Weights of a small GPT-style language model, trained from scratch on English Wikipedia: vocabulary 8192, capped logits.
Each number is 128 + 32 x the weight over the matrix's rms, rounded and kept within 0 to 255. Layers, rows and columns count from 0. Numbers have three digits each.

# q: layer 2 attention query, 320x320, rms 0.0597, rows 76-95, columns 0-159
# k: layer 2 attention key, 320x320, rms 0.0586, rows 76-95, columns 0-159
# v: layer 2 attention value, 320x320, rms 0.0689, rows 64-86, columns 0-159
# o: layer 2 attention output (transposed), 320x320, rms 0.0627, rows 64-85, columns 0-159
q76:097143086167197163097094100045076195110145165132109126146163154110131108111128126127144133107150089121091121149130121112117121102101142141140114119110137116114137114127084127136122154145151131128135114116128136138125108145140136132154153111109143145163136116105149149118119133102151110132104143135130100116115117131125140121132138143121104116126156111130117113109161090129118138137114131182168134124100113151137135126104171118129114122110104124126127102130121107127099101118138114
k76:070191126147179124103134088125125122113150154120155088146167171140145171135125151156132103114140117172082079126133106109138141102125104173157123147105096150122146157110132138142132137134162166135103168120115136123137101131114142160130117103163156143150176156140108133127162135088140135143113118101110113111132148144151149145143127135106120124086162131106109112093126137123122155103168146131180153132130134142164106119117156123109115091135117149146116112123145137132125097137107100
q77:160118127123078158136111114141143088116140128134109118120114137100118137122140142140140124142137147157082106121112127123114129155143107161109108122127138127131144126101122128130122125133139158137097127130115168122127125144115114139155147107150119132125115127151113113142130147119112114124128141119133146152127144167142120142132150120129129121114132100129114119106133143127131117135125129142157147131108126118149132112112157105139136153106139122137147131136149124116134124116132104
k77:106157126183154140111092149116139161122127134138129120147143106116161116121127132128126132130122111129134111115124140121128130119119134104152137117119123127127125164128123109123131123129122117114123107109103101128115138118136135142133124127101145130129144113132140139144118138128156115132139116145124110130130130108122153151130125133151124136136130110129137136138084093114119130128138117131154119127137118134127129153106147142115109129141141121123112118136139112139117117109129140
q78:195095135074064117174131160180162084146099109124152147116099114143124141118140144143119124143115175129150129115128142141134139138143118126128125124160134156145123131125165121131125109120091145129127143134146108083121160135095146127116088128140090096107141142137106105142146130162089151135158106114153144152145178123133123127130156089140147161132082135132148145123103168130127105124146127084075135133145147105124112125146082137144127151133129116143146168129135127116150158123103143
k78:218032098080112169155143182076104104176141106105142215110095136124069079110147113106139134144108140092149179138130129163122126181131109080091147118131118133136100048154123150110132106125098111152140118150174111095134140139131113075110143157129081108082065112098159112115110132165093128092150134117157159160101119121113116081134152096154140120153073145153115137149164171145110098120097151079051144151129143130101169137157088117171186191111158094131117165131105133068114136114108125
q79:095151171133127106113155128159157144115122128148131109107136123128132147136125124121135149122134130128167114131123110131139123123129141121155134131132130112130132136134147128135122142127140089139139116122131117151132120129124139115127129122135154165121154142157147138116117084150154144146108124127110119128120138102126131122132091154126140131095152115102129128142113115123153148109137126099137121125141130140123154148117137152113119101144138160112153115134104141131140138113122138
k79:169163101137171127132119158069108179148121115136117118120119112123125114130126158155127142156143127124116141108142139106105140126114119146132130129133129138113135141135133126124125111152112143129138130136122143138131122127107108162126111128123132126128180132124115118133137148133148118137132160127105104131127129128135104105130151121112115153118113118117132142130142154127150128122147097127140138124127142128132123105161127119144155139134124139137133142123146123148146102123135140
q80:203082103154136127136085135157152132130116089102101141110123147169092124171092165126113162142113136068142142150070110109098148129135107098103168180151152148100110135199138129158078075127128135142135131093101119174118139061139163089096114169029115127063148097117120088143147114096130137118144152096157119127188164127145094136114110122165119116139109139097144155103158151174127082105169177094112086175169159116133111152150127116172105077128126121063114142150111163162149086181139115
k80:166061141157110152110050173104094106098110055166129108143139059132076074163134161185115190131156218061161169116125080104091164176101153171094102115145117113177112170103116135103125174114112110145070081131151126105119170162108136157109120062131169138112133128094112085122076184084177206101099215144118161167087124103105141122135125158112142118101158153159189152153120239149137130130118148133147160093106060125112161135170126136170106135107136161132152113097122129123120134137132112
q81:096153072170122142176156084126104119116139153089160129130086141130165116158130081139089113157135100110141143101137154103176070083122183146126152126121070130140111136123138138108166147146120167092156143149112110088186120092158119160146137128123129115160105130124137140145157160116116117104074134116097151111137090161105133130170143101154132115097159143153106110144135096107119125121115094114074124087151141144111078104159083138093116089139125111143097111167135101104112179153143147
k81:112119131136088124122133121131095064121120131159131088099192116140094153139139140137085162124168175135149123148127060117122119128106116138134089149104115132106130151166131188104094173124135132125086204135107153130128132156149136142115093103169155141130134149160122159115104126093196164122084121146121108085105139160106131120166111134116118107064191187122115081116121140138149162135125118140147161134123133121122105147152157151111133050162099155113166071131137114156128164151101113
q82:130159148180115074123145132116111129098066124090133052170171130059164082220158152160064060143157185109145154192113162088096030130112080191178134126059191099104098143078172097086111171054095100152125169137097134133158124194114139093201151082046104167129144123190109177135078098124127153050073177153016138131208093120107103179132137077150145139141095111120124077182185080073111120124136103188147091161153161153095061102106148160121160074158085116129234193217187188108189217108082083
k82:106139147104154075106117112155130100119164084094214149116172142090120173124104171162098070053014125136139152140201133104154138125078185175136148098228150130065109105105140114034068173151135080127174100133083169023192099056152151074102136108158139140108113133053129171116168090131125127157101136096180163065050089086183081139093189092199085058135113164170115170120192005143091122094130189111149091102140065142162130153138228095186202193151182159246102105184064087156143178138136105
q83:138147142134128149092117150133132112112132074166134133215089119112121127121142107083081195163098175136137142178134130091168153096144083102117112084128070072180140079112176180153154175076145158108078131094120095069066088008187107156129169122048121103192080115128185172106077082207119111125132219149133097093142138127126174128100087131114133163137125089104109147149172149100100171093102138103226095152115131164195180170152093187064107074129211129093100103205040149048122113128118096
k83:072117088105125103070141157098081166150159134151072151146156119080111150165134114123166175074126114103138165118144106132156113133164178097120147157133173093142090050130096096155107193091096134051156132111068132102117137146141132140063250093134068102125071170204075186158131142165149146124097111122153088128143060176176123180171104119096067141188141121113136169142090111130083127158131203158177169083130144132095102136176126113155160122137113145119206075088145058172090115054116110
q84:103085191138121125091089093130140127088114120133076152094172113100163097165098236195064134119078088183080130161109112146186169096127151127108142097154177074130156133142209056061116102173147139096101198142131092207108133170189075156112125141151102097072154185172130050101133161043129186094135200123112098017138177092107104134112094206109080165161165109112133193129110122070140160060142108228116083184142152163071164081130132144135133153120123068062168065141217225253170159172074133
k84:178151155106126131119097125153158182158105075174116164067098089114100060155152110122162123138239185118138120129035154141093176208090127118160118169128080059131095097237097062059074117156105181160091105110164171143096175145137092121143189126158153066109225116067158183142133077033050149171120145170114110165100152190111063159147101115146075145178113156135067076112081053115074157142100124162142091075136156171084065084086162178100152016080088155251077159171067109079171062065217215
q85:157092083148121167132137135131156169099089116097119104079110135136115066070164135098115119082152049222157141092106115158177075173109148026109044056135248115088108195143085129131157146094154110063175073123198155136109187122104144070146137120166097194110153124176133135077091057159110097124061101088167093138074097107072147065147145131067067189079164158123156000215135150162164183136123106160157208107099108164199177156126102126135136095152142138137201080099073124189067135098068149
k85:094131120121083008074106097150136082080196160127183164163065175110168088126061142173122077044140103095120120144125105156192122104182079176123119149181111089154145090111132151194093140162112104116156139055095094141100088136107142192137133129158161089161034228087109057131104161095056157119108120128199175220212081100193146156209118150043081117149136125100150099143181120111155013095176144098146166143178173120119040213044051127201124136109106060169104153141124180102116074085182143
q86:176103108113109118203182150129155135110154117130255077187072112068104129166178118149151177208191142039114118096175069112195096071131204123052111100137101118186131147160171180054134052148076089124164152147143138206114121089072145201082141136133131059168115171116082169119131125122172153076155114144118131149119164096174212176038091061153084070108105094093016230146142105148029102147140143160153099179097098103106132096084100197113111115022085151103205158210108091144085097190252184
k86:151100097187129148123156163169065107174134077116111033098117142130151134151172091140062132087131130130068158140114126097136077119122009103074127109144140150158100180114123114126126073059137138138082083151115118090216138149169100166149120165065113096135032105087151151148108146177202093169154184120168140051116068177108099092088216154064048157149107123050173124154151045073151117144121129056070201072070149119147169122154149133125143024163131066200167161180132191094145087144129112
q87:096134085079197112114132130124137160127063116125133085097116128241138122100090109073146158156123124134148116131186193193137202118129174127192081115141080135177166133114071103033136157061139110156133115131131096155102067028116155101130133149164183119192136228192115143095129167202095123172087103023052083064108213079105219124097137077123055078125123106198106168136084170168174092143150175165039086191123239188136019098089095096115039093195091196132216070043063141100178180114107130
k87:105124112100086155011091156124120097121174133053089139108140153127082135126112144093191116134164140111109091178158161098126139186187092145127206135137132111162140098138142048220225100119181177063117108132084086125099188096087109141128204193140069097132080095161116122108099120197179180083181163122207126095134140121084118093152144145173126137101192124205053114120128072158168134101144108109075120099134164224159174174150162115200216184094137076213137096217126101129165151127160100
q88:135083137145169132124132061143137126066128019144136131078119121055104138202135189129165065126133118062131149084094185114141133152195101096093112111189057099134111084140105103051132165031082100191132162103133156126101078077158095159106075155108148092072137196169118156118129208144162129137097082118112162208134111201204128081172124117087188060110139093060208109145207065133123148094123155165128096177154119062181115149172071223174167124150158122083196155120121179136116146059194100
k88:125144141158095095139162100126181126050147110103074157150082087159220089199174087115082130104147068070109112194083063090182160105050139113082166155101144245136111161149092114095000204103177068191081156186078109089089075153191172079086087081154136124104203051132075137067097086129128196124123138105106095172196158106150090078152145162113249131149184080093130133108145065072108189112159151167103115035158116120110187108171074145101124074138089255126111099129125063115177164070087231
q89:135116158134115082116093104151165164159089081085133138150200112082173162124217191196099159160123054204146133083231026162170137082104143104157204083132177169095188121182102094044097088169155152030186116074163052167120097128088196095144190111061074060111115151045118177135106097122083156188109100030088179092223138174012200134101133188110060108168140159041113075118142202147150190163192124102163120150099108152100140144066066169129182133130100096074157097156153148161090149093086170
k89:129097127148122157046164145130159125152087082022142127033145188078135149178138079136124180107152103012110179151124128124080133107035120077155151106054116088148104108098110102028099102148062121089113081094110051113097140097096057137145120074084023126160174219115122109120125094106121112135056085158140163135025116089182082122050112013180183138169130143169153144097063143106194167091127126143123141108043109019053167117167126057034240156220171167126106147078132072166118090126128157
q90:173131142081134156100092104124118084157196070089138184093076101119162157185172192113116139127113174255175139085158122149135199153212122109168102108186119130075170123222120100175196097242131161179072122169116158073140090105099074103214126112171113073150132119130182120137121156168142072083132209070122186171110000064094056107136070188079073071162091123074045120178151098153162040118090107097139155201068120173083102119112169106177164097111073159047164098015194108069090146111122139
k90:157121114139155138166097174046181205132087145181178104097135103098165122145176133087085061075136168104184027136108137097146068166052152078106144134124098084172056114140131080133163074150187117196202139059086178098122214026211169148112152158067196069047228124166102126183146131222210122081170074167213107167154171154133123124102097125164146092152155118101129019116169195102195089202098077205223166065177173147077212187042093240045111208126045100143131083061119182143196217174227173
q91:172119161063098177111094158144137115127094162118162127072139152063110110112184117069079107123104142075114157148109174192148105209101127166111079212087119120148118080125084103122178144126173119160099157135124114173118024121110087135038181120180125103075133103110103122101163133164145088122124135102086090117152143076135128147172207135025166113104070038140227143095187069132091143133153157146078196170176039146199138173067154176129118179154060159077155003147106190091090080125092088
k91:168124149103112116131149136132111159133088139067120103134074144076096087092051157115084186136177115061125141104123041103176073143127159112158068105099104239085191255152108085130134109159118102122079091177125116172093147118160106201119112155132155159135074121189136116081097084204177092210119164160163114097113078128109162050156149155160134127140106094104062200120119066048117125132179075099152086106075094106164064082183139220174158139224137192117140180130146163173043071092146140
q92:106121130090141129072161080091101137148064105090136074011109101133146160075212118102178138150074132105144048170106066077143108063114064100130185160194054084068156173128126139224109101119144144124209150219104135142170107141151044090148124106094174135117120119061104082143111164116144173019071163214127167119208124157142131041119096226158154127070125138094159162124156103148123183197127200123178181118201208163115133088191151073122057137137169177164031084195060122131179147122165100
k92:105092154174138081135123108182169126170144071147230177123113169163117193184101062091163088063127154175106137182123118144086175011173073136076077049050135183192103120088098147127168097126080123058178159118095108094052073185142176047138185095121152179169071120099145144066073131100149160154131175133092063105168230161126106136117142126032137149063177146092129179169000178086188152164141109121227104170100112139102074120150152068157040151187132133128124160135169093080169159223123192
q93:137063151133144177133126147093125089158117102099044079109133186231097103184168171155106068094093123124115141150111134086134135136136140069223132132194139159135110150036022218132122085102151208208149101119208145110085087153167165149089119051161142128129142101181106090208036214067127097255056177136069073132161098140121131230126050178226101139134120119000115063078155082097154099098113170158189094064119125128166053098102148130158153164164251100110096131127043161129139227128121125
k93:149044100152117117144119105154138152132102107135166133235112104104122095181075124151149060163164133151172163069072097129154147051156131073097115138098121122091121177125204086079162106078114165136196150148166087050171136055123091094147151089098063182213226147161132018067139173096136102148248121179114188173165171226120082100069065121074123112127208062166078098153216100116075225184124164156167234184125089100103145185065116098158158135183151168120103081103154184108106169098129148
q94:171141113080118173125131113121143131131163095108109154115152150101116157127141024154107084141142134138108168131178174063186116038162139217137123007136094162206118169161126107104186177126077068093154134156179110054194093117180101145091116207164206064147152129126154093152053026144103183146081064158109210147198134113069092082218197210062190133119110167168088144067178103171086064133151121156116086198118106110174204090170125167076144188146196120203133124101084071061171098120153058
k94:149098105197084127151106166096083182088195110089111199187136144063138128126152067048197069092078107111191254073141146182173130173115127119213133099098207084134149166134097118143056006101227122137151118149142148209146175113151124102169136172124155134162107119138115080061171126074068045084225099107097126119182080095189138145021123185159173150100091061143087100103136121198183127127128109209204134075132150200181168098156085143133101085097126139110128128144110090120149160070131097
q95:067108135168188067104165087192127226127132077221094092141115159170126153193127171082143115133175206155165097108085244126146129120117163197162110135147182073125063163202097115155130152160178122120065166079112102179153103021093113159147112120113074039137108031151093175151133087072078107161081075082086128122161123092151137194090177121038174138130159118098136137242062132143072032123182115130153057151180031122170083156042160119042103119157146124139059080200084144138206139207101154
k95:050187143131072098126137130129190128098143124192133189107159119113027138147089233055101091142165187081192105102107134138170165144071127130159175127137144143167122078085186034164033152157211125120173154094212049083165153115191143106146137064085075136227104137102147104151130150109115151146152025068193212094043127125114215140117191177105121106184092110189129087122091097046069107122118137118111152125079145117141073139153128160046020139170187091195198173058144190130122127125071095
v64:141070114127152155111116141132118138135158112104183141143196128122152147179080150110131162044204100171086142226062103144154083128051090087127116195070134147122073174121130171154101082163076120135140123142170128102126089108122162209089097086222117153139090104106154118132081105162160165110138111077123173082153093090119125132085139130154170143077126128167148149129139095137117095126083112118141055189143184143160133115095154083104120197100125110132093072111203161114162132167094134
o64:119125115090120115097107126171153120130150116101160141107176120122142159161102142111137160042174105146090155220047117154170068096064066072154143195065149142143083153100150155117111088162070129132102139135160155094132123142133175172069096100240124134148061131097150147122112130146141137161121099096151152047161114132114114086062145100141158124049134149204130154156146125109105105134058096117140053182132207144174146132092151078118155203090118113184080073102177177122127116166086152
v65:093151080094130160118128127117142139148172162069144147160089102107104153152187127127136112122156109105099155137089134110105142164153087119109096062163108157150108143134163174091114096188130097142124117115154086085064145138114151135141112176084122199077139098140158188186055137123173108074173089069126081127158193131159133095121127164142161133177119157175110096133118155118112119153103158129135200091054192166183095146092088113141109108187205181073126082181139157134085085114144155
o65:113122098132118124090113112119144129157174191068162148124079122109073153144184135147133121138142136117095165150097103105118153165151100140104089108145076146153128114093171147077112088201131087155134123144155088087079163142124123106120138202074121173077148115135178192166088135094136113050170084106104129131173172160145169111120119194161162132146127157171087113137149157080112131170137176123147183116083225154172110114039074136158154115170199193084115090155128143120112100113120147
v66:143152136117107177103155127144112128076114146139110091116127178164131118177097100105148171146162171116168084187123080114114088111118167179156180111139214140136150100118120136072171119073104096100156144152110105096110163134191096149169117144139103124113124143059077138122107146096139172076142059147156123140124107093201193155098109166117141103129104152094116048092121120211181129135242090101114213061128112170220133063124107117150132154097122194114115070117196211158153069151132185
o66:135159132111126168115144149147102154089127139140113056109117178159138121182100073094122145157157159111197097166130082113115104087097176152154139122148195162112164092148091117067175130078108087113123153176086087106127171126177116146151130132116088105090109173075075127115091183091159193081150088154141112144131163093162173137113108176096147095117099166087119037069121136217193155137237082104099201050153130144214142082132091124120136150103086206120102063121215209170145091131126144
v67:110092108109121154144131128137156153109163072131108085124137112115152107159131119115134149149166189143132132148150111150130168098190119167146151084132096065088091174133083133090154124137097119137148130168098132156077171099113080095136102081158083140167130160129141082193135126170108071134086066064105117172136122155044112142171173129081146113108097176151152243097101121136068081175131113178113117132093120136084169071096069096111096133099180152069138190127153180107180117177149087
o67:120106103145104144139128117154145149121132066117135102129143109130174110172128130108118148136169193139127157165151099123132177098165129144152130129120089071114073148119039132072186144144126076128100159150095126150086191097098103111118104103152098131157140139123140076143125108182081081121067094036117101178107119176067114130151177127059119094115074200175161207102114131147072122167115121166095127130110107133072161073070090106113075158095160149055157178125136170072162102155110074
v68:094110088132148128141143167158135122110141075149150168185098130191101134091171024138172107117141110117140154140075131117045100132097121092131098142117110147145187135144158125122177164168051140117122152118121174113133140144083121143110114053171090146125154118085161122109121149156148065109091156097128179111127175123116169115181103111087124102126143102145068125131125113076149191157104165100165198099126105153072075205085145180099170091159183119149166185133146183254122089085145122
o68:094126095144161104155137155135116120096130081151134160164135147174106155105152052146160128138140096105089186126100110123027102150103136090142085144101123150162183123150135131126186182115077138119124148099111200123100102158119101167153150086179120133134132117111148147103095134168150082116073147113147146100137148112117197122212088104090134138117137124122074142111150111052114164147117170094166127075133112130056042205123126163105152093154168153144192182118143172255138084071137144
v69:109091126129135127123130118155111127099120151086190123156125134106161057129092068102133093084105172155157108196146121136121074088202068156139148143145106178102108081179186111124107172201142168128073077134092129129103146126103216079116141143131121161062157069144134133174139116134168071072103097123082141143099140119154159135123165171104109116101147154116108134140159131122116154148135133139106126121061144142075142169144087171125131137097110077142072115084069144187116101154071110
o69:124129113113147122135102137117114113090106121100183103166123165118143083124116048130112101089097143127141109211158097119135103085183069159113111149140097151117088048185196113123088162175136166083098077146083155114106140158099169097099140130128151153068170088128124125160147099157162116063098147113064174149116135115128158114137150187139093135109122167077127141113170096132092188142124145153110138121065131148095173151135093169119103162119117035134060100054104100184108081151090136
v70:153100149117127132161102142156117127157106160143129178181133156107110104151120102116101137153137177166120171095189196182105112055153069142193147159203094141122089167135099106132141170161101124094087107165080173149209147141136172110162168127145152132146170122134169234166063109141103200111167093099147123180179106073142140100107135148072110063109118073091104138068103105113186064152170162175131095099171157069146150140108141170143157171158145146165109124161173099232118126148083105
o70:107116114116138118157127153173145116159103155115117203181142137154094110161135085118126126123132198158148172087156194184114090082161088089191166159190086130138112182139076113153133155146097138140108124152100181129183142122142179090181184137163169150138127107148183207154082117135102207124186091099156141152157096059142163080102144159066117068090132077127129142078098129108197076157184171187130104100146166095123140164114158174144117167158175141135127139127142115201119133177060127
v71:150117130101112132108118158119151148168088210094098101138183092192132051120146102051098137203108216188107126139198105139117179134060139124113169039098186145122132136147143134133107148166166071128144138111114106201079113173131100190136121101163174099082137071089148129096108138138088086123118067120127169145085151177204108062124134134126059118125113116193110118095169160159145136101074167167104189204084182159126127131170163100131115121089125150095117133105141113084147165119106102
o71:138096132113104112126111126152127134161090196093100102152152085188139073123157096072114129171108225212077120134190082180094168152054103178104179062115163159114179145120114096146120141182161106133147167104150110189078125156115089186117108139196178093092117096095144135121119168167104098126121086127137173145069113163182103076140078128092055152177092092216111151080144153179129158095073156154104177173108194179154126121172163086101138163089138146112129149100115141101112187104114108
v72:141108102133141135126120129117144147158096213159097117193142121068120147075123138117180112172141112150152107182076127060151169135097122106163132178177129121104122124140146132150121102147123069105139179134110120069112075053053126095183124194115164091088156170105136103157124128137134109194121221134153155122112099143128177110100108164144214110141140122126179118144165096106147166149148118107141091075086133172190177185126162111137179158074122099152106128119160140163178087092109126
o72:122124136121106151130116113139136118167086200149094134171134153108108104101122118129166114182154134150143101175052151066134141141070102135159119201161149127094133123141151143118123091160131073084127186150151117056075051049072165084197102178125135101071145151140160107153141121138165129169143192152161179131103136152118143091110119149138234136123158116179185128127174117088162181148159130104146089121119136170195200185151137104121172138078125090149103121089163135164200094075119134
v73:124137148105151097125123151109118087095154065128126163086064115144093094154031070158089059147152128093149096071171177151125147131074113155167095133181161126131148103193150112173111160095033122163120123180139116164115117116084220141115135097110156105160103161133063120162100092119107088160177166128102166068051190163125040131096135155117154140179118165107043100144133115094169064145132065178160076221129176112103106140121104124173142157110133173136186042140154116125091144134150130
o73:137127136108154111108101144105111114112156060104092144110080136133100081151037078150082054159145127100144086073160174179138119145111102173144107163171148148128137133173133090171159156094028113163116128194173103149087100148068192108127152120136159102155116164110086166158142096127100092136194172134115132054064207155108056151087174144111170147211116154105065120120130096073156068155143080187162091228150173107085111146125099140164157167101151184155193089161130136152076136149107098
v74:140137131126129140126110107123139131109104195133166087144174076149167106180082214081087201081084099122112102127141107089074078137148178136188121049146113100049154069079156127051126129091085079083142126095160184160137168111171131152114089142145153089125151187183114195145082175105125103079125155117137127131149102122165143071161158085064117129145164141137088121128116123164147100138128078117150088162156123177160130111178097167097164150135135149192129186088168194112084162091165137
o74:129144133160126126126109116117133147084120156161138087178153067146181091196112201092086172077076082122123078131112109076081081134152153100185099066155107104064130094114191110044093165090116084101122112132149187169135169110172145154122113127146163103117118173226101161162069173098085119054170157125150130100166091113124140054162143079070136151127167145132095117127100139181130135155134081120137115169167140159147137105148136151053135176122145174202084167095162148122057174112169137
v75:116130159124156130172108140126136109088084105174154132171058143055164112119133138175137129054096159125061156116100187101101150138221113104139114060078154116107157105179072192150132127152143101068114137110110130142117106051173166107168075122157146062128177137156180103150112164131126069111118165137084098107060161081125037057030093141129069161167148198170128110098154113080083116154146163109098081171052123072164087115049106178122159159183090153114190062103104194174176117064135135
o75:121121118131154102172111139139128114073115109152159145153072145065147107173112104164121117069112169159055154143095238131087147151225117118100107106096120118086126081176062188146143112169136075051116120103134115134113104076164158093181070118181147079158179126158170116167117139156130076111104172112078082106091172112111061079058116146145075166189132164198148109078142139103121105171168172096108072198048101092184106116081090163117149198201126127150178059127129167171180116047127122
v76:139118113147106103141144137100156142101089161106159146134165088117087126169084090094171150083182096049110097160182065139132061093129152174159160173157138101117121161121175117145146059130122140148092103187154087148161112101101076073079136113136147172115120124141119202068064208076141109130177152117069171134142114149123214132118085106146077143167099169122129154176084145120178090149137116068110067161163196108189142150149167099113093142164109096114109147087103112153131119117166065
o76:142110134136129107116127148113133150094100152122151144136187113108065147167031124102148177071181130028131124162145063109115084139125157161150166152125124080096135167108155101137164077116114131143095103192149068164179119109128122096092113126169139177127132137154113198092066188086132124118200153112076147137090123161132189114126107108141061151189125163122126147168076130078182105146114128093098058130158175145192136142104146095124077124137094074140127153055075114172120106123144089
v77:127116118098114122152154122113126150153115096104116122110074150130163099132176101101105138133144114101150098144140141088144195138088105084100116161156118146175111182058103112187176111058118136055090112172137075085157086179128117157139121095148070150148124068128119140136181113098173139135091126065106120143071145155177157128098150113177110169134165113123152171060138144093160081129108072107107090145173100183091125074156132099182169100069152079089160050139110101187130126082174091
o77:141124138119114125161134133123121139142107084134129136121080147134129094139164103104123195136154119106159101119129120069151208129086088095119121133153124166193112187082110101164159139072103104067111102156159057048131078172137140155126120097126069141135166063079129124143159130098151126145102136060055101173091125116169179140101156095163143138057174081143165143067151136090207099108090077124104103130165102219101136098139143128173153109100147089106172070129127101182129130085171125
v78:138111119161106127137131107088155121144139188146093122129108170175099150096179097103147088100076149107142147138112143124106093183110161101179160113111139144088154115147153089095153140129116100221094111173140150137163109115137062146124070188118109118193105149082090154119099151166101200147118099131096132115166136135077160159169174112127128184094150119121080099169201156103127171122122162097101080052109117141082106085192148114123069127171108120076134076112163082142099118144149141
o78:135126114127142150148123091111155127122126186138119096156071166179058149082136098053148077112071132147131107165111127108089084203088146094182166144112168150094137116097137121083150098140126104201094121144135122161150129114145059116129064205151081127205083140092088152118106165132102192147085118162059150116157137149093147176173188118132127187114135118118089098194141143111106137130120155093147061042166115111072141102160134118145068144120121098069116108130132081132067132141129152
v79:147104108104140101091115145129140149076113120125117136062106158157162137120175189185084130144071112143077112141161057133174158168162156145101168131141094155059158161164144154145143086111113130098120056189156155150096178082141146143133105128098163125128090106094136158144079051090070161202111158161111176130127109157198148135087093083088142125138134123144109129100116145156153119114207195110130154121132031142084134156119134191084212086100200118089153124143125139199212067167135141
o79:145075133093126118108109122128140125104124130098077156118077136155183121107197172167131155153058095163056097152139067125163145142140163170080164142142100144066149161147187144138139088101113154101096050170166159125074183097132139134118079115113167143134102098085139171160065095093064148173131160170081167135108125142178111110089097082073173120137139131155098124099055138155156122140175166116122149124147027133063150124104133176052193067110211131105132079143132134175200066169105110
v80:113120160140120109095109141120122111161095142157190136167197110147100098152169123077143118118133087110129114126107119112105101077176183134104129175133081108127169145139134185152134089164158164146097077172157099109045184227129195135161165117163110121138112081141109100166165144119094134142089063112188201069099137160112109153075101068120144106190116140104139171127151144120146122185145129120129096100119108125062124088155169142153140112212103167118092146112113136070170153105056068
o80:126112134136148116110133114102134137174075172184221144138199104149120126143142153058116130127124082128134111127101103126089087062158165126113137111124076092113159154130150158145080119145152164123118083130115097074048197203122161106155171079184085125157118087155078074165177153109057148136090062087170157068101135164095099138084140075128134098199109128122163178153123116104160106181138087105118107075106080123112102137142166146199129133188095162137111136132068139089134133117084101
v81:141134118140117124136123108130112146130115136131152146079154160141119137149097103156106132120109110090142125205092097136167181061122042100097159144133193106089023184130182049110167153187144126104127120112114183184182149091099071120121117131114155162133130189085123064128082123107142191102080151101126084136117079086102138147169125116146131087137122114094119119086097141115126092153114079107103138141108117150178079099129124182158140103175101154074170141095223221058158161107140086
o81:154125132124119103104122116128129143129126124142158149080157160105125148157077086137099120144114082094134140192098093151152181055121047118120139136129185126068009201141165066113161128177130147115128117125129198190187162108089062155143109130122182153138143172072116075130110092091116198118066124078098133139136064123110145119152083111127122121141079145072134153104118115096136117166108104092112122135126135157166062106129138183162155106180121180074151178080234218096139162102155101
v82:141116107118146151135151110126138116162145129099109077110163152127146159141164159127107116082161131090129088175090137130158158162093108154063116131145117157102127142148074183154157116104135097177140118083129115154151133129194144119090092098163106136124152078137114111174150115085133096215095093093092112098137095222083150024092173164104108159093141040089147191182063111168157084144142125142153088176146143153178120145072117131140152171091147184100142094138021166157122039079134109
o82:124135107129129135125138114149139096168164120100124069121140154152137165126198118123139111077170140096153103175123147135149158160099113158076134118156103153095124147137096149163139124073141139126142099085154130163115145137206135132075099088137124117118140111127121077166151116092164086189096109081051112102129115233106145030096184141139140147066147071078165168174075148197175098115092135118161094189132138167183108139077103116141149184055130173091104126105046135130130063076154061
v83:121135097119160126147125133147110127142099088103088172147109211079115156114119136098148167166079168154133117109135101116043114157161141105132121191136137072072169134120099105147086096119133074109122137176196076184145151118081107237134120120084170109135159059150148080140218152152079194133080118108079193063181144117125089108107102161127130158154140169125218148107185155118103092126090131183082183046144144181156116149127060096146144071111135143126143101114137240150075178083161125
o83:112133123142132146122127104164167122137115122117084189112113179098110136105115119102166133140097156162143126080111103123076111176173148093153142161137183073080185131138092091155098121166129086120145107166190061173168152145072122229140121142109170105126136102162160063106196148155075190149079152124090197058192178131135102081072113158142141152152177165156194117125171165109088080112102142179073187091132125197152111140119077090163131058082146151105179149124123211148111185107148140
v84:113119119169116112138148071120140146139110115146096108130149188152030094111179116116095137069075100042145162148126210135172184123130081192084142130126097103165209132059127174095164123154147092181198147134111180114118195169091117190098115103073187061178130154079144084138121118149147114143176197130163116151138164126201141151123094159147146136102160139141100122139116153092107085140118070094112089098143155150089189166087169090081171091090147095106128094085132117112109116076085148
o84:114127132148129113125157103104143162152128116133083122162182204175016080125189132113110118055066076089146151134106210137142164118140116205102119135124105131166206163072116176132141125152154090175186153116124204120140193179097146163098102076104162065167118154085144107130083110141145094117168209123131076124161159151189136157134099168141145147110158114125086130143100146118107079134120049088104104081148148124111214201089180101105172109108134081141121104100151113135118127040101147
v85:108109117125115095119134115118132135083056133069144112068116172053094138065135075112081106096106141171101144130160132030056036155156106153096114149180094120146120101170155066116167082080202172117212174060121100128130142192050068080129080129065130109143182065113102105148090109126099189149132112117166089109126123099051155148126078213097174145166158122143124146147100136124092135099116075114141094159110128099139126137175140115088121099168127125143123149139122122176123136143088064
o85:109127124137129091105121131117139149084079164064137100047107168056072128062171065131089115114127120140106102138153128025054071143153110122112131154184101087158109051143141045088145118114176179115201173091086098135154159162074064100121075126045155100116165074116123115130115134139106203126128148137146085096122114127075153122127100224085160143178160160171140141154102140111084122096142086132117087153119143112121114171143151125077136111146126126127110145102119133148135130087081097
v86:107151151110148139129127089124136138159121118169137079121143098129088129098155171132100095129165082076093147199116098112117130144109152135083080024095145200194134166099107117143110083148112144203073145149169112143184159180149104087090185061118124088137114186211133120126211194122120134135171193190126179121116132103152086126092114141163069055121115141132049108134042118123111142109073091156138121118178125170159156153119124145161097121130095126160165121169186133130085159127067151